{
  "n_layer": 10,
  "d_model": 320,
  "n_head": 8,
  "n_kv_head": 8,
  "head_dim": 32,
  "d_mlp": 1280,
  "vocab_size": 6028,
  "activation": "relu",
  "norm": "layernorm",
  "norm_place": "pre",
  "norm_eps": 1e-06,
  "positions": "learned",
  "qk_norm": false,
  "attn_scale": 0.177,
  "bias": "all",
  "tie_embeddings": true,
  "parallel_block": false,
  "init": "normal",
  "init_std_qkv": 0.0453,
  "init_std_o": 0.0,
  "init_std_up": 0.0453,
  "init_std_down": 0.0,
  "optimizer": "muon_variant",
  "lr": 0.0114,
  "lr_mult_o": 3.0,
  "lr_mult_down": 2.0,
  "beta1": 0.9,
  "lr_head": 0.00696,
  "grad_clip": 1.0,
  "warmup_steps": 200,
  "schedule": "wsd",
  "decay_fraction": 0.703,
  "decay_shape": "linear",
  "final_lr_fraction": 0.0,
  "batch_tokens": 65536,
  "seq_len": 1024,
  "doc_mask": true,
  "train_tokens": 355800000,
  "steps": 5430,
  "dataset": "wikipedia_en"
}
Each number is 128 + 32 x the weight over the matrix's rms, rounded and kept within 0 to 255. Layers, rows and columns count from 0. Numbers have three digits each.

# layer 7 MLP down (transposed), 1280x320, rms 0.142, rows 190-233, columns 0-159
160124085117168106090057087151065135139163097124146121144092139126119126105130066085165200125181104133153142129182171126103116129096116151177124084090139151156123149132092168137141164161140136146101149139143193124154148108128138159111107138143107142110133135146060140107161110176123124138107038081162118132113132104133178125154187099121125128112151105182111065149156126085139092150158136053116127117160123162139105125154040140101141125054129164151113137134140066139118127152129131
159164134121132117203149127178153166153109165134092138107133139147165098131128138144078113129140158091148123111155115157139085101145156184157139158111108132158133103115063130120150131097108138091114118126158115172157110097135084070184183183109118138173149128144137138139180118147114121112106120085174104113109073156080146153219139151144069133109200116104183145130134131135126116151083132142135137112155135106141133111166129138131103101204142106107097120079086157093125132162148072
133121166159149101101149153128124142058188159123144156130153142094114133107208130109145110091159138130179124101153173118132132109123119069104161157140146121076134108141081152076157083132102093112166123147125096138143110118166156122166224116144178180114117141118079095115136124096166154126125091152128125098152086142112101059125163185077127154128144097141128169101122119116123108086102129129137115117101134088166153149117130096132130137194118118142114120120099110110155115158141145
150133141154114173143155123145180176155176140131083196108207172151097064104132167114125075104140184120150191098114112094102163154149159160088127083149112172120116107120104169159131130094096139145097140082064127116114149130123125173143180134122105166158098141121090122205150149128108124128132077108140186137097097094108107103113099107126194071099107151080106135197159130170070092140126150127126153122128145123091155153143155154139083138106095050100102077117143129095160118180095174
152140108132131068163134159124122109129122182132125121128171178118082148104103132054161191086137154134054158099152150110076138169095073105117093106071125152127103129132198115157117119104094144099156098132134152174149189121185147154147100175116116137082091116141105161126120170134109131069093130162108146135121138176120161169134127149069069082183115150167124157142143099129164087120114132158191160098101103179102121132143104068103149141111196128159116162102147192171082117131087128
129068142189128098144138150133111134144112107119101147136167093186158126134141209123101132189118148078141090168164131138128099114095163108161185169128139111119167118109109176124097108142129165111116115139097180089143161157166097158087167104122125168128118126067130107152129146137215121166095118119087108159138060157040162066172119099180064147102163078108171161117131139143137069142157106167094149091106076135154172155094137110116103151151137147157136126172078093113108082128133185
118154185052131102138066125113156154135200118095130149093129152122209135134147103108109064113096112120104129081172119131140138081139167138223124115176113175095098115089153139168153113114118142116104129128115163144115097137173150160119173181122141105147130131159145106125085161103112131144118100167116101153151155093098134124114102106118091096108131127161203097121128117095132179131160124091078106145102124168074156124156112196195120124144084201111133109145086121096080160166124136
137121176188202097155148144138123171078112132090153118068101138064143141154177148167072183130065146026113144097121117130125157131134147120121092159115121150133123137107108214127134143120153161083119079133169143135067142138138109123122129154144181151137103102131102146164173075118142141165093134140121153128102134126157128149162103141156133152112155143101082138200120147116165124094094097124179154160118118174142143143155133119125120142106136109129089101137097116097121184139134125
100101117199123134099173112091117104088084096147169110050120109101165072098190193150100162156147123133113114099114126106204116161179140168120156142111133159134177179107118090137127110145159149131172129121132116100142138147117110139092058111114088102184140129078146181099111160142080089164138137121147114123090149107116138147085152182170138122090145137171127070107162131172140035154147119092167087097100141094036076150100111094104132147035148142116159131131072116084107149132109116
145105141106145165112115073108074129117174160172126157176083126102169104137141155118063157100167159125196072151164100115090124138202131116117128093109113110067164101096092142105072145127086110181138170133116123108118172091150080133111101091175100107125138103145185109076098089141158127130146030139121143126135137115209181118091136102107124121122128157071138138133101094140148153153106155113111145188121085168108173188105150167101114126151147102161139098032077103191190165116106113
131159139149090151137161158157063124107120118118147135063114170080151089112129125106148149147100123129123115124103126141159123143155130160142187138121142180154089179111112121152113127091132095157127134065138157107070181162141117149126168075077135101136091130107121117101169112160147127145130154112126151127148139148117102111123121152097136129113102142090192150160106121126215108159121119132116146130126147111127115087091173128090117115134107125150205132096093137120111198120081145
111096140096109161155122116135162169097179150191042083125069088172146099136171164101098102092147119159123154189190137122149102103074136133132166187132150179129182103082136153124160114132151136127171118044143083113143110094083120185176118122151154115180088132108149101136136128147112089195126132111107118163105100129159137094110122112139105159167069083094145117143109104153195166152087157144145106128112160105147170138089143167103108135116148128055096133124083117148116089179111088
133093143082113128067068153083139145171092079143129118126134134167146097110075085105131129061130118074107130147113161081195176109151163163066160083137154101129134078118094100087154134124095080142104078121131134148081068202154092162133173133140145156066163151162158203108114142097184162164101119153110136126142136158139165133166174133102103170151097142119070128151117073132120138130105111101136139148117109184159112150157138106170116131127152132124123142126136161126117098164131141
127129096152157174188145169110132084178119148133135135179110090110060168181158132117081122092072083134120110108132099049129152162162114137121181150111095147150116164124088209113126130145090122098140102143164100182168134174155101147134053140143159082152076090106132100145086086196190161113120139139146105115076107133160167108124057123139156150100120125151115104109120153064094120132131142128175154135143129123133108099123110126112078092154120147177151128105105122175166151070158075
161089158170136122143147122160101094134147150109157130174117107138130125101098166153040128105127137100144100108053201150114088150100165130145090111131127157121099159102124127186148065153188130132137089110102172131139140121125112131181136132202141056133150085123132141105181120168203099069113148133139065087093100139159114094081090144102149133060103158101104123149145136076150103113157135147072156086076051134130171112161133136127153202204157116106182131142115135200061095116150101
114160131109112120142103096089150166103136092103133132127118097189125088113150099163123123166118149077132102053172144146150166164107124193092155141106144117131176145157130125135165120133139162103128114107144104120150090130118135101171118112078121171169190144101121152164132141115154139185114106100113144079201096113086127133125123142150147166179111087169120124091134091111074102135075170107186134155186114161133166172123148113162125116154074168147097121106137101123111127196201118
192139126162158102135127132138095094119148104078133145132190103107081124178139173127091163065120162131111148122106137160119080174086116150091125144153130172155121099128089119139158150107101160148140116088136138104136072157111119133131122115150131161159177117102149148138111111168083165130085124206155128061106102120160104123127106097118125123134173150138162139102143121118089187143095078155149153151156127122081100063126104156114115173152166118126087127082134121184123116160156154
196112133147154139112095094178172164095154110176105200130129199158162089149135113103137153130129132066116079124141144109077109142109123179141128131204121158087169107133119156077163163142119163150138131147146120159093082095141184147119154109103115107091090105101119139167082119085154140072156110087124122161118079154129128055086165153102121196155120106169136109162112138130138105108101137155100066136134086121125113138104101078145107132181097089132130140128124134213106113117136144
085079148129147108109103067084105115080171135151139130122174161141110104101138159134094154167161080154108133131169171114105097135155156108129110135087141142159111133137116190103099175086154060103110151119147143147146123095134184158136057166145185152115126120152176192163148123141129159116116197178060107131062128074132084163143128101145143089068068120133150078137088158113191123123131106127145081173175074177130080121158087143105198160138130103151189142142124140103071151089146152
135122147120085148059156081075098150105119084130109106187086174104182085152146119157150098176171137120075113139089087136087124120152154103140107125108151157132104111115151103140128067161100144138131133070195103142175169161123139146052119116090074123112088094172152170168078145174098133123152113099168068133113100132105140130126103126138153099147180162188171097168054143138214144161113154144112078148137133117076117128106179165068159118142097150140146127159135084109109139175091163
073104085154145086092192089165110171165187124117188148148094142200142112124121129142088145087121124128138173114159128147094126168180152092094078097130145104103078129097135131155144084140075108152103138153159134114138094186064144143151105130169124098093170127133118149140083167163132137160153143136116145156130151117116142164142141173126132071078103146108080142119110143111103169126118092133150133124069136137115103114125070107100167165198104160148135142121199144083103055108125130
126074089071056116148180119134180061138129143079151097112126132133121202084124150206134198092161149168107157096154121128090163162182120205107144094140124134177137069086160132120110171167096144154137139074112121085158119119100110117151112148130159104141147127108171147134163158072141143132106107122098121112136179048116063120156151124084102166078115126090087171083148126167148157093087132129158159106105072118173069115125061111127162132125123102184155200158078129170181151154111079
123088147079122132092122127066119090104124107080163163153156187135162186095110131120136128106110177170143118102153151089111089103148138168153094141153061085127175175080190097193117119132112127129132156120044156090082155119130125114145071151126032117115086136183114153136201088162079088138118165102168135166120106140126203111191175156124092102161154084172154113153159160109125120109092056112134060102072171100087218147125146170137147108145129154088109135153078196139093110077124130
188077140174144118111119130181063140108098202110138171165100173189136097091148110151181155146139145141148126080075138121140065083129152136084132133147124100154177125088082099101135090143067134125142074100113085152161111169109178135161073167187115137151122119123151071059106087095115147109102148144103160128119177079101139180087096122116153155230110120116135068098070155130095057116174115140143150147172062078138119124085132191127061174150105126062082106201073104097128163162160138
150148130086130126145146156150113130130125191084100063136140153155149154142078149161095128144150152090148131129104138145123081104129094124118142090184170159149157117137130112119141138156136131117079141206124145176119158148123127079126189145124097125144164174132119117110166158114073104157126156133140112155132081101119077122153101154151135159163093144038155100129096093133112156135157128092116157168113111124135138144130110133209093138133077154193099163086106206112192166125094168
124124096192164070156122085087122162138151152173121160140169158115048121153132111129114120174088121139132126120136139165059163147166131211110114110143112123192172083248166163130162089119171082164176067168056123088110154152124096167150076200109109110101100098122135142179111101101158147095138097150155162112136195206121150132121184122124106178181135128076112165124131072127141132070082126073027133109114044133097115128128156062156131074114114059141124156121124152178129085098134147
152110150153115146098152121129085153148168144158102086095183144107102147100114118180131114116200121096122123158140117119153153107140095156146139133170069101112086125158105135150138168184100086111131170191171126134174122140118074122149155187134055142169120182146131145157069122147112120097118190113084120113118155115124102122150137126170116168134144132173205139094145092127151115131108097154143120097175090137167080070172108130163123124113177097160131131123186128103081146133079064
166132098129117131146157107130143136113101141138102150170113185129156131133136177099176096139137127125146151122162161100174125147131125114096137065133173173124126086140074121169147151120073148081126092110087072161105146159088166123103156145085109152089145073117085126164173164117109094102130070138214070053117087077188163090078151150102111167078147173134098101080115103119087150093124141029114183140117144159084136073174134071114113142102141080150191143153124138110091103159118114
159124123105157139088159149130125066157027096105123134156109085217157100153114163103123103134091162120018143088125105143124144157095097120162126096133134169133116057153141203134153128162156162117145162129123136085162148091130168131113158091101066152178133152102145139072109136129118179136159118120112086195165120086126168147158079165153132136112076054165144109124132152171118081130115203123200077173184145125083114130149174087121197134125174134134110125084109143174164119130094075
079128080157103165133108138157162138121126131150121150111097128122091100148132113095121135140210088199094095106122166122129155199171165103157113146153111128098138109138101150100142105152083166122208072153104118083147096113083121122140133139131134083115144153068052083119130088132088109163136159153108108104121131130157138074071104131131121153167147097179097164121154158139086073151113199112150111150108100167146117148116100181097145103121132153141131068100162143184120089087119090
141151140165193088104144073171174120149176160113114145098134125157137113108120165134153113088136091092221107136076135098073089128082125090162120089102166164127088147124079142130115144094086122176194127097200122155131152119082132113109143081149133084138062125101128128146085139198106150155092097142136145150115134160207086175142103091117120140101158089103164215125187099143071121089162071105099138104135071138099180106071160149165084141146135137126111181138089094218167120120130113
142146157130137131136163122126130000063121100110127170231126116147046103097170137105137144103118160160145125144135121115114158082112149118207127157110157109084164172115100137090168141113157180089119171192179069140077127172161113162154091123182113149071116164110105113116139070182113148124107174134129114156121165129090078099171081109101087084089114111102157125099090162097198151148129102074116120084113156206053116145142099152143104131121157118145146142105145104117108115107102076
118159055094127106087146132160154096164149153126108149091145118168113099149132109097126108117153110084158126173099120052147118137141146192103074168140158191061141129099117201157099199170088152192126080173167196105071144134104137136107152090140171120137129127164156131103149075167176159156134123069182105159113103124158191211129180091131147124128138194013050126145133156081183125107152138114103120069097203108168085130092066092140053130132134180114143154059128145082078125067119097
177092108136183095114036056092189177119099144159107155174124148158134115098160150132153123106199152117110165084049166154153144127112141030132122110142137083130164132167078144115138086161153158113119129102158136100140193130150139100145152143195129070074104133092160189121159145066099112105131135161106119092117143075121182109104154178095094103086162094200064156118080115160138130192166167166160091101149130136094142212111085123134142114086057109123151115122110132118107121152128166
146120138171093162108131172109157155076095115102205095219211169179140168140169140150138169163136178158033169124223092151154145042063152122169195120116110117170108132147170163125059107114089095170178118120150129068156094134132115154100116130113083069129119168146122138185123108102067136042128129112141148124155148161170151057078136147067051117124124117145100158141103021134141114049134139023104097134154088121107068150112131110127140144178088123154125137155118136132084147102147160
101165113123160110083105106126122141136149138119140146102132074143135109115111118091085021119161109147127079096092071161122084125094117155123084082146160158167050168154163143144149102130163119179112095154156125162120090164147106110212145156125169066164166114105138117113150146113071094178094073127111126132117096123176171094131137122098171166186120169111188147116128127093119128143158088129154132075169121144133124094142156132191084133136125121090121129142137090058160168100091117
094175161150151111127081131131125094126150172140101114129119136129127107134165142138144131138141149158172108095112170094104110112145133157129135149116083070098105157091071128148124123088093140157068086101090112143141163113105153135123097110117156189075146086081125132135117144127181116098082133109074130136179141131132113086143139133080155145135183130143114151141127130079097150129161173126088124108105101151116061111124154111144091145156102102143143168157126088110143090141102134
171071188163115086133137185130109147161103145118151054154095150133113153124133122080095176151118084085122165120101128151149120115131115189116168151169138121173137121130105110113155149126138122152161130172121191146160158177088146163102124107121162210139158113092187160149149158096120122148073176176122190180136114144131113092170118129144122101149096120110096090088117147091165136130144174149077108077129097161153138095143136085151145098065131121078104100152117065117162140095129107
123085095081149088090116121178138127138138096166116120193065111151191080123214123102121141114109136131125087050139133126109059100088102081181078148159187139090141078128161063096138131128098172058127096145143082148123106106101158097145158102112169126172085133196117143076112115125115108162081199200081127088106164158160130119138092127141104097160155150147133159161186130101112168119097112168128111063144121117125123093172085187151066156138082073114169090089199163128122088092117141
149159069155110127091126135098145127144124144089118062150147115145138145120158091141088074161162146115097066159162128113135177113150109098081100149183141175086113117193160133108081079157148132146162130148147136142176133125126124118184117164155093084127131126159064100119155179130152088148178127064161091169127139138145126073137172129061125180165099170129149082149094133124109130068101098131088108191122134103119104146068150140134134177138104098068170136159159107130156196152131111
107140118076108141109105099112108102114132171175145112146097138151190150132135119203107120077153100158176128129099118140092114126179156156140131136124120128094121181126162143153162086100135104117082095083180140127159076098187103135140109182153120114157079135165139143136130126169086154103156133123157126145162134167117111130124094144132200153104061143220155111101090103118160141104066105143130126126126072060139121122148169106060125152082163058134191146122075138105190149170175102
090161134163134125189123185171135137126134150138122142097153111098166116137172123091153115164135125113145185148151144064123108146137093124096071062156195096105157157126118136097027085142207100121146134163121077094131111084135101176089184136120111128088158122145121103169106130122078162131067156091133082157103134154155145178115172021096117178119094088129137112126149143109149138108188166147071107085111114101161177180122115135129085141137144100118096098111133101119094128117133093
153160086109140178117096096152106172129150106115157168117176162114112135093157097163097128140122137099112164119132088138109096073154130102170070075118125073105145135123122134132133118136123084135176107127148089093125102107101142172110104107126153141165127157164137134079152143096094086110105181059117195187118126129172107074090102132126159136151139119077175063125080132154159146095149118147125121098167126082154150140102154115167138173057136152066154146164125150110112111108122114
142128147083146131115100162183115138136143139126120176117108111091181132141074091160156133155127095097122142127128116105127090153144134121121117102136090086148179161122118185101143107156123128143118108160115094122173171129127142122166158107145111150151157145062093114096146143123130168163175110051112130198148122103104124094136086124135152157119111144144103081129140115141170146130187171139087105096109113178089154092168114088114120071177150151148102143113072181090114126142144122
# layer 7 MLP up, 1280x320, rms 0.14, rows 191-234, columns 0-159
130108166171112107100162091135163152103144159130135132140100043164089142138111155107069113092141174122151150146098159102130146154139112137087129125194146154177117134139123116102080147179131098098180115108150124119133132116144159092129142184163108122119109113150168196155146164144120137148124130099128128116155169118187126091104133094145118153087119108103115092132103092134133096171129116097102106170144156166122137111113056141082135169149107066123135143088148148123085101126119123
089123117138141129121105137122211084135177125158138129141116114126175129113130157135128145180144167121125139102099156183044047130077142110140163115118124148138188130110118159097087143133141110114108101090136090161178138123146098084141102149127152124127105078131162141156100159173096106158167120120111131106151149123120132109140135084127086186078071104160127120139139151148104153141119106094111109172099135134143069104111157149095095110143138100119190130101116149175122238113089162
146127101134137134149157101158180150138112118094174146165084140131170112134140183136067158163126095080130128124131133130124132145140162125097162088126075140089102195122100140131170056155145151145134088126076073155108157099106137141172087148089132111170121149122107133131148078094115159095169112125110121132221090128045114084166143137141155097103082171136134161076107166079113079129092142104178072173138155152150087111122135109116135145137138132134194089163117133117109128152157116
110120113124127131134183194108097139157123151095184105108090141101140113083110117127134097126154139142132138145136109157105071142104089199093120089110153132135138124111099114168125152122186124116126157167081138138077102182134100137096170061167150104100211130121129104129147154150147059091057150114170164036147097159094140142126143161107133121110127122096157122128143093122133121132113123132103138154166082122120122123114155163111135126142094123103073136142110167129119098145072116
132120164159153143211110166074146149161174093123072167183122105122103109067098087102184115096116191102157090120072143173107087168105146208145139160136152115161068102130128097138140163142106164194132133163074148146120187132111167147132162127146133098130085093149100125093090138089108163134105142107106153121160108086087103112115156199152129091154064099129169106116140086085153164117131183136190114142062103183120121153058137208150150141157127146140109165127054093137123146122080130
093085122156163116147122139129075150109184083116156074106106121126122128096138175169190145111107197138070111095091123106145092127121130132152170138084139196162115156116113136164135124186203140087108171125146108149202175175165081140143120151098116121101084046132163135174117137147156113115144142140153149143143112114104162128147154134148153107113132102132107147130119137101202106104130097160093111120110073136185117131124135147132071142105169160144107128155087125158062070151088112
164116120113090130093089122125177135120167120123108069147127136132164107128127156140129132131164125105197112115162140132157123118188204117127076140081123089150108094149150198097135114140128101120165104195140113133126138139159166141120150139204176084142057142130180122084141113094137091157121087177148123110167108105099140115119144124093100097084178182104151100137092135170092109137118115059062090121194124096116106143091154175153141161152161131163094067100161111112140112126087185
119170061105118115211093075100139093138063097117139093176100109104168124118130041121110131089150149057108153134106157144132138118108109098117161138179102108094116139150194134144109097113118119164145096138147214136105106136094142131084118141097153109137146126128168111115110145160159136094105158090159178125124107115095118080141135138136151137074117091166075125132106132153082165113102088122147098150161128159092136121096121079168152206163141159178158117086074150181101118175121181
107124115126102095091177111160110172145214109109147128113142170062173119142108051123094152160159135089110127139113111170132147113131126095101135177117053148070120125128159147162149178110054106116146158168089144090151134188129105153134134128115184141122131090126172140116138119124153127122096094116179124167065136122136121131081109128127131094094119153081174085112159149130127098114126115158100101109132107079118118104155112185164181167189150101108142125138116109180103111090168158
135099148063108141117181119118130115164177129102166147076130096144147157105140146119116125180154118148070185145148196102126159095123090142095089114129180067160140122155070117111102133122135087158131112064155118068149154121090145087139133140138147103077058097118162168126197143146123141122114148128148149143133079108123118145101146107146116104147142104095137156146160125158136122160129199042128136163119149160047179110098115119090124083157124095127081126103099141153159143136102135
117092149121176112118162128083091124171059086118127105147084119081124097131142124122093059107141134065148104089105137093119127142112216105131135137167155101143132131162104081097096120119151070165186134100087120175122127163197124118098058181160182116140139151099144164149174185148089115144121091150112121118140174096157083108095111099139172169118084175132136124125132102149161163145111136080172106117104132122163151092088117173142136091142093128109104140129155156138123129141163142
084105105098108133137090124090133150136135122143152096145115091145163099236175171172131154109083133129185092127177173163123147111192134073104159143136143184131118147127098132164116082122146154174148174182121103056119082125132142099095047165137148115091143119058117158108113114096128107147120138155134174109155123102128134144152165143091135110101137109195159135115149149122217139144081168139104112218122130118138075134145116136128134063116124127116212107089173156134111115101095175
146116143098139102118149111130106178137158199072121138129140073101135133155075096135136089045102092157100150164089125104171173201174100163106155179069095107143164117146121159198141184130155044199145157109156144141114151096135117207101099149157155128140156114145165137132114071118090134141099132145111128089114062167110131106117160161047120145125081077104162143204050032166155175101146131141130133097138189108124113105189119139139105077123137149144122146088129150193150127111110139
082147138154162103124143188134110113140107199174163140129127092096137110118101106127128118150164115101099150137120135049120159167100111087121110121124131134154154129086128116086158051154173083120189153185113104049077147134112131065113142130125119133073089171151127143110111102195157111061130126117118070126109167138090144105094135137147130127111164148147139147112145087105127125127097120133131109115044160149156167142143173111144121141115182087174120126180134165110153170144136162
105118118149152125162166173171101137104149208158125139127121148153126114174102171107102075123128102119142113090054136148150106195101119129195122109113131072104118128071139110087117098132129102137119154152106162139138140110112130167133167143166173138109127110113155149135181130176142099122103138137115122106190124170127118073129127145182164106130092134106138135128138113142145080148168094118138110146174162184147126158097169146155121140142146131092129160143040182071120123099079141
101109134122099146151113193091179125102150140108137142122080173156201153112087149152101123079149099138128133122125108103134124129119127133117080131106132168104152147113155145133141103152122041081138056171179125111113102087149174132101108171154132118114108077169091128156162143147121092137104107157091135134080124147134204117083100105095128113115140122142084107123105120107158131124116173102160090117165148118082140132121114089107088144115170193100098248181117154093169175118113152
135218172144143177120073072152121127172170090194108175153105130085181149130062162128149131126146131079111128119131149096120051096101108156128110214094140124086148151110159088149148101139082077124125129157113053153148153133126168113138148131163146042165141094212150132098105118082140130114108099142076105157168137158141098117114089103121137162107120155100153131083086103145088115176155134082163101108150091163119107078088130135129126154181141147117145141107105103155092112138101055
157109178137126114101115151136156108082109142170083101073111144161125127119135116089149079079158179162127141173157135050157109072132137091154161127119162161191116099150093061126138143095172070127151161142126151117117149131083100142138156153120092125169152140185113173031119103050108155142097163100133091132101144043107108154142185149133134109184114129162198085093160167172148081119099094132174124124087103220150134062085221154103105139101156156147143140128141140104105136142140081
096105143089142104213088154167131139128096181114162186173147141129125148105156167134045105123132133090079147099135142110158143107119126089117118157191101110163186130115170146144161115077129135155072123171168113113080157129185086100157098123103129138164087134102116114153113170146105149134074084145120147122098223112183125138076098174129091118092148161032111203114139144118062148185153109075130107113112072121106097159120085069139120149134117104110181174152131139148109133082151145
114092129122088205108171066143076122159113107152174157154131085097196099075137140137146107112131166098056102088178136165120109175147168119118165122129154132106178169136173145159173123079137115100124149104057110109092131125140163137181063118148146105143109101111157230150134174154132146080133116134107171121100147100107159109119078150126154091129094136149135135179176134158114127097111131147154144155109146167135164174153075165095072142151173189108112203113144132136096090072091128
144099108134060134157162113133118133156131087130138154128072154089135179099147150120161105152237098112083107080134121141104129103184167140126160137093184138160144159093120114170058132124165091152136126163150112127122087063098155082139067115081141122150049058068153111197137204134072094093102096062110169109121138089094114135169056109128133096164141126136108153135165131110089125148144114146188114093138175096186119121122071105129045188145178143199095166091117126152179135132155163
105123112107071099131137116145092135126096118136094167143112142106115074155153083182136116082184067128049112148127163070210133139189201154123089095176104096106156133124129169162059128121115157139149059129077128114126086127129193159120172119101122141135048127183091098131158096149131146116065120122110121104118099129079134103125105089129137147124146151126174129155173214043157124075144095127153179117148127139173147108091070136114106119144126183100174087123165110141113119162126138
058141127138140040153124154171035160111125144175141152111081081109152197148113105108076138104151119152117168154182132149164106123144113111106129128137072209085196148104131113180155080103070089153123107164152067152125113142095150129093114137207092073169107119077152125118142104127143112169104166102177130095098060178096119150157165053140129136146142116101137122118138210110169133125189140145130121149116159067143111134107188111112122122162137131126138162095090118092128121185199107
111149127094137070169110118152124120105141059139104145089128179122140114145177105143126060119108143098170043158072138124146118079145161147121169093124165142123131118107094140133145089167150162154165171095086126114141131167148146103137106134172131134127088072171138138143132090117124134125182172135067179103151121148119137102108072135149122141115114132110153129151083128100117178098073170183121156137104065143142053140113112142135119135156147167143152126166171164128119127167191117
146129099154105140142126149168134115134200128072116112129093086139083073221127150134133137135155195130158135122080167122154202172156123117174170070184160129211192073109121194110119129097197104112147097114155153162161107168096174138105122115109171137073106088119154150122140118112134160074149107128115130141165136083131166158095133110069106075152125103159132138083148084169124074108091105138154104111154082192181131170157100116164085101155103168099171132188058150035102098097174155
145186110101145148161175218141096138138103175117121110062119047032137129126076120158173127160162098132128126183110118070154187107116149208149158187168072068163134106113138130200097115179055147102134144146132113108111137109120145119124114187108123080138181146121103163094128089179129133131145154131135132127146105101136068098138184179136134098100107092101182112112119139165108054090155126139172107170158149165105118085113187172117094109155168109125101094124135159185162126128141120
135150127130124111125132158109156142162132138179167146108115124142141132146167090144095172135205107113146116092105115099133137134104151121179140158125131133104157137126121147065153143103098169086083137154097095093103148088111087168139080149142134142129053139131179164188097132153143154135147120081112175090139184149066081077141149114119158098068145103122144186146093150121184138104080154143089152141143115143182097128130162087164163158153139139101079085104164123137093075155151127
148189108139135137083189088130104193173146113120057132080089107154086148154125159156166090155133141055102124152115106077150169148082162111123130140129108159149178140171124131124123172094080142089124092066108125170104154097158097160105150136147085111145047118157165118158104118098115115182184148126087140086151129071142129104150075142118124147161150192150108074164096109173094053189090157111154099096154127132181069041132112124173129122109169147153180060142158056097178132086173191
153150125058136123147153131107124121142136138196152162123074131115098109118141158084123052101113083135130031148143135064176081075163156121136135106122142141109119124097188173103116159064134128144154152088140116155151158078159166175121190112117112129157146169034131065108132085132108140094181117075149156199178091102159137058125078050146173107205118124136167124147104177114099123149133143101115146105161129114120092158127158121122104161096156122134114123173085159091151142149197095
107139162145099092091140157147069107132130113080163098099118105177133123132173190148144142128146127087120105158144143141109132164166196091172100131109139080123091081132057141124089198169157119139157141141140117116131095135183066075137109143160121178158130096149112153118102141129154158118118126142148090162065124102105130081102111148146079212130065103150134181120147156120090145209229178125162048128146145118103109150176173118145134179124096169153190064074200148115131184132114177
082087087138154113076176152108133166126086092130152105095173109129119130145078145112086130163121163129113142079097078124142116102138146128159139133088098053157157108134136210170137128148127093155187141136130138083087119089086152102208090137145113137066129136113102171148142150088114155086172135123118092154115105087096118099150170154116199084126097121154191139104144112143111105175102188090116127168128212111174151120169165158150100160086124115176176117103136100152105143159190151
118048167086104119134120081071094080156086085082123105120137153097140114094130093158255140163113095102118093175137109065099139209114182153083101162155239177123096088087072147117114062142145120165114058191108144093079150116129127087132105129190141076087093092155140165149108133083130203200118169061162064199196118109145172127081113169108107110150121169146121121047174125127171131088170146133114166097100203109117085121126085047134076064133162200087119134156130113131137149118099141
101130111098143070083131188200147117085103144111164069110171094125195120128085111113107139063109167104069165160142190064154154109172101106120106097150160135081100117143112112166131154111132122112135128139191113101203147109150118103075108138126134121179127135172135158088170081127137165143097145085175122150146154098140085157138146155082152117119102112182123191101159121159138134109095084103068137050131184161135124127107151110108090156110117196099119141151156110089089152160174151
156145134166164123097153121114184179085160172075155082201131047126099149097069152163105148156106166126093085117082071162174139076104146133212139075145138019141136121134150100119087152187072020221118150199185105106189126119162165133136186129171086104141139129189152222088158134126065105096155147112175151112116066112152123084160165066032069089137155098050108089164067058123155101055127122098134112077069126171111213163103070053147120156079164081111108191118129076135103157173107151
130156059070108136119135185183128108136100144090101156165123158113161153158106161141175132180104206133125106155101093150123125157104060159130119095168127094128149154127090128140094161114127118203128102106118104116128090082105141110137123128107157133189107121105144146082143150155152146131128080140188128129128211149156119132111071137146176116068114154105061131109075137179152188142092109095115127118142118164134143137117088139123140101107115065150138145068107121173098127076095142
134156095195122127118100054128135141147091148185099136165092158104119085083096129131144159158119144117149119109121116129094110072113101158125189128110154110147102083192168152105085152148109122147110129147124134176107147157153103118178180115156133092108116144092163104097146085046123141112107104118150114089105109113143097153138149164162104104138145133051113147096172082115100143119173151145145172065145098085107151131154127123148131092079109154109064171094077165121170118168114146
147107108120169103136127115103147074124091120140145101158104166083144126127126070098112148124176099098097103129087094157115135149183048139155212152136125111097141075128165124098158143161103193109134146154116109180136167109114160203090108126125136142155052113079141101121129184165123191131070142141089160106153106147131117092146081107110154141155136080147117197142104129098089108117136071063168129140098114083091140119097135085141186095101157139131179105160096163132156129131168154
095084087093095091108124084144169196127176152114105135116086171147150163169140107170157070004151122118131080143147132164100124077132117164136069168177117149125185199109120120142108129163118174090093147152115160143167064124113112134189076088085123113134100171160122117111099114135116151135121136095160170145160134072236136136146184137109176137100130142167066094189087147173159143207159169158198089197152112110099135101150093071098111152147130112143100159114131133089124098136097124
147149090132101092125134179101101113099170108167147111141161161104074151156164182078190112132100152066097158101128103096138115066113186164123156111159172152139133142172133094147150117168104153138126171142158105093087108109113152129136090141158107076109133095125120126129148093123145188083115116140148134176130125087131069118178086092108106236115149145082110131088157125117136151139118120120223185103100121148150135121123106134121118145103139059084056159160123160140180068145181076
097153100154090150159111153111124094116174130102176094151095092179092154111186139159156169101131125125078095116180216147062040171171125153163117097154135044109102138123159110131165142149153103129131083143090108164100141117172111143080107146168118099133071113154142136154173159102117162099073107119101169167144154120128159178130090119101101092146203114109125092178112127121127168120082105081121101159110159105117171059066184162143113107140131096102171155117131129108171120114139185
158140106113177104123104115140149056112145079157128116116160163138126087137198111107161101128108198138119153120097084125101100117128154170116088171183178119114113152089150130105105132081177101081116154146196140132117183082118087128091173090174080104158112119093176168093112130153137163128092145078113088098094143126143117186150144102134104120079181072064161095102139084087150190161074157138115139087109123141163177144088091125102137106135215202130150185118059140119080132136138220
103110102125093149149092155099141153179071119118114117113139134181197121147112154132115170133164097096161178150126084131114139118150146158177121098115151160099169114092145117120133135131166163142140145134113113124127099129200115173117135112141118153111117137110114115171132109081106048143145176116128145143141162154139117142171135131037168123088133167171093160122100100111156097121119097167065113137147071144134115131107094124162155060145180196066140159111171167089137128160170138
171084099149127083136209162164150157146132139110119115133108112086159177103114131128092104135180163167145167130123124108123063147140148062152094147099142098160088101098115118125143141128203090141145135137166174143083109065067143185061091093118145220072116101132145124117204123095143120088164116134115105112120110111173097165166153101147123088179179084132079154162112136112142116106131097117147134098114095080165152166161151124137098124133092140142119113135169122161104121082164134
148125187115113048091133089158082170093153130146156112116122213127141060101123133155112048115115152085190141163152086105156086103127151134133075136136158127066115155115107173131135130100138131191170147099098152080150077170156145164135149176129205173148132153112153090086165154161061143139157083080158095188135125095130109080097103117158135066094112113143140096128180107070110152132119126148148154123126154096211110072137115098104087177182180145178100125197157094198118150118212143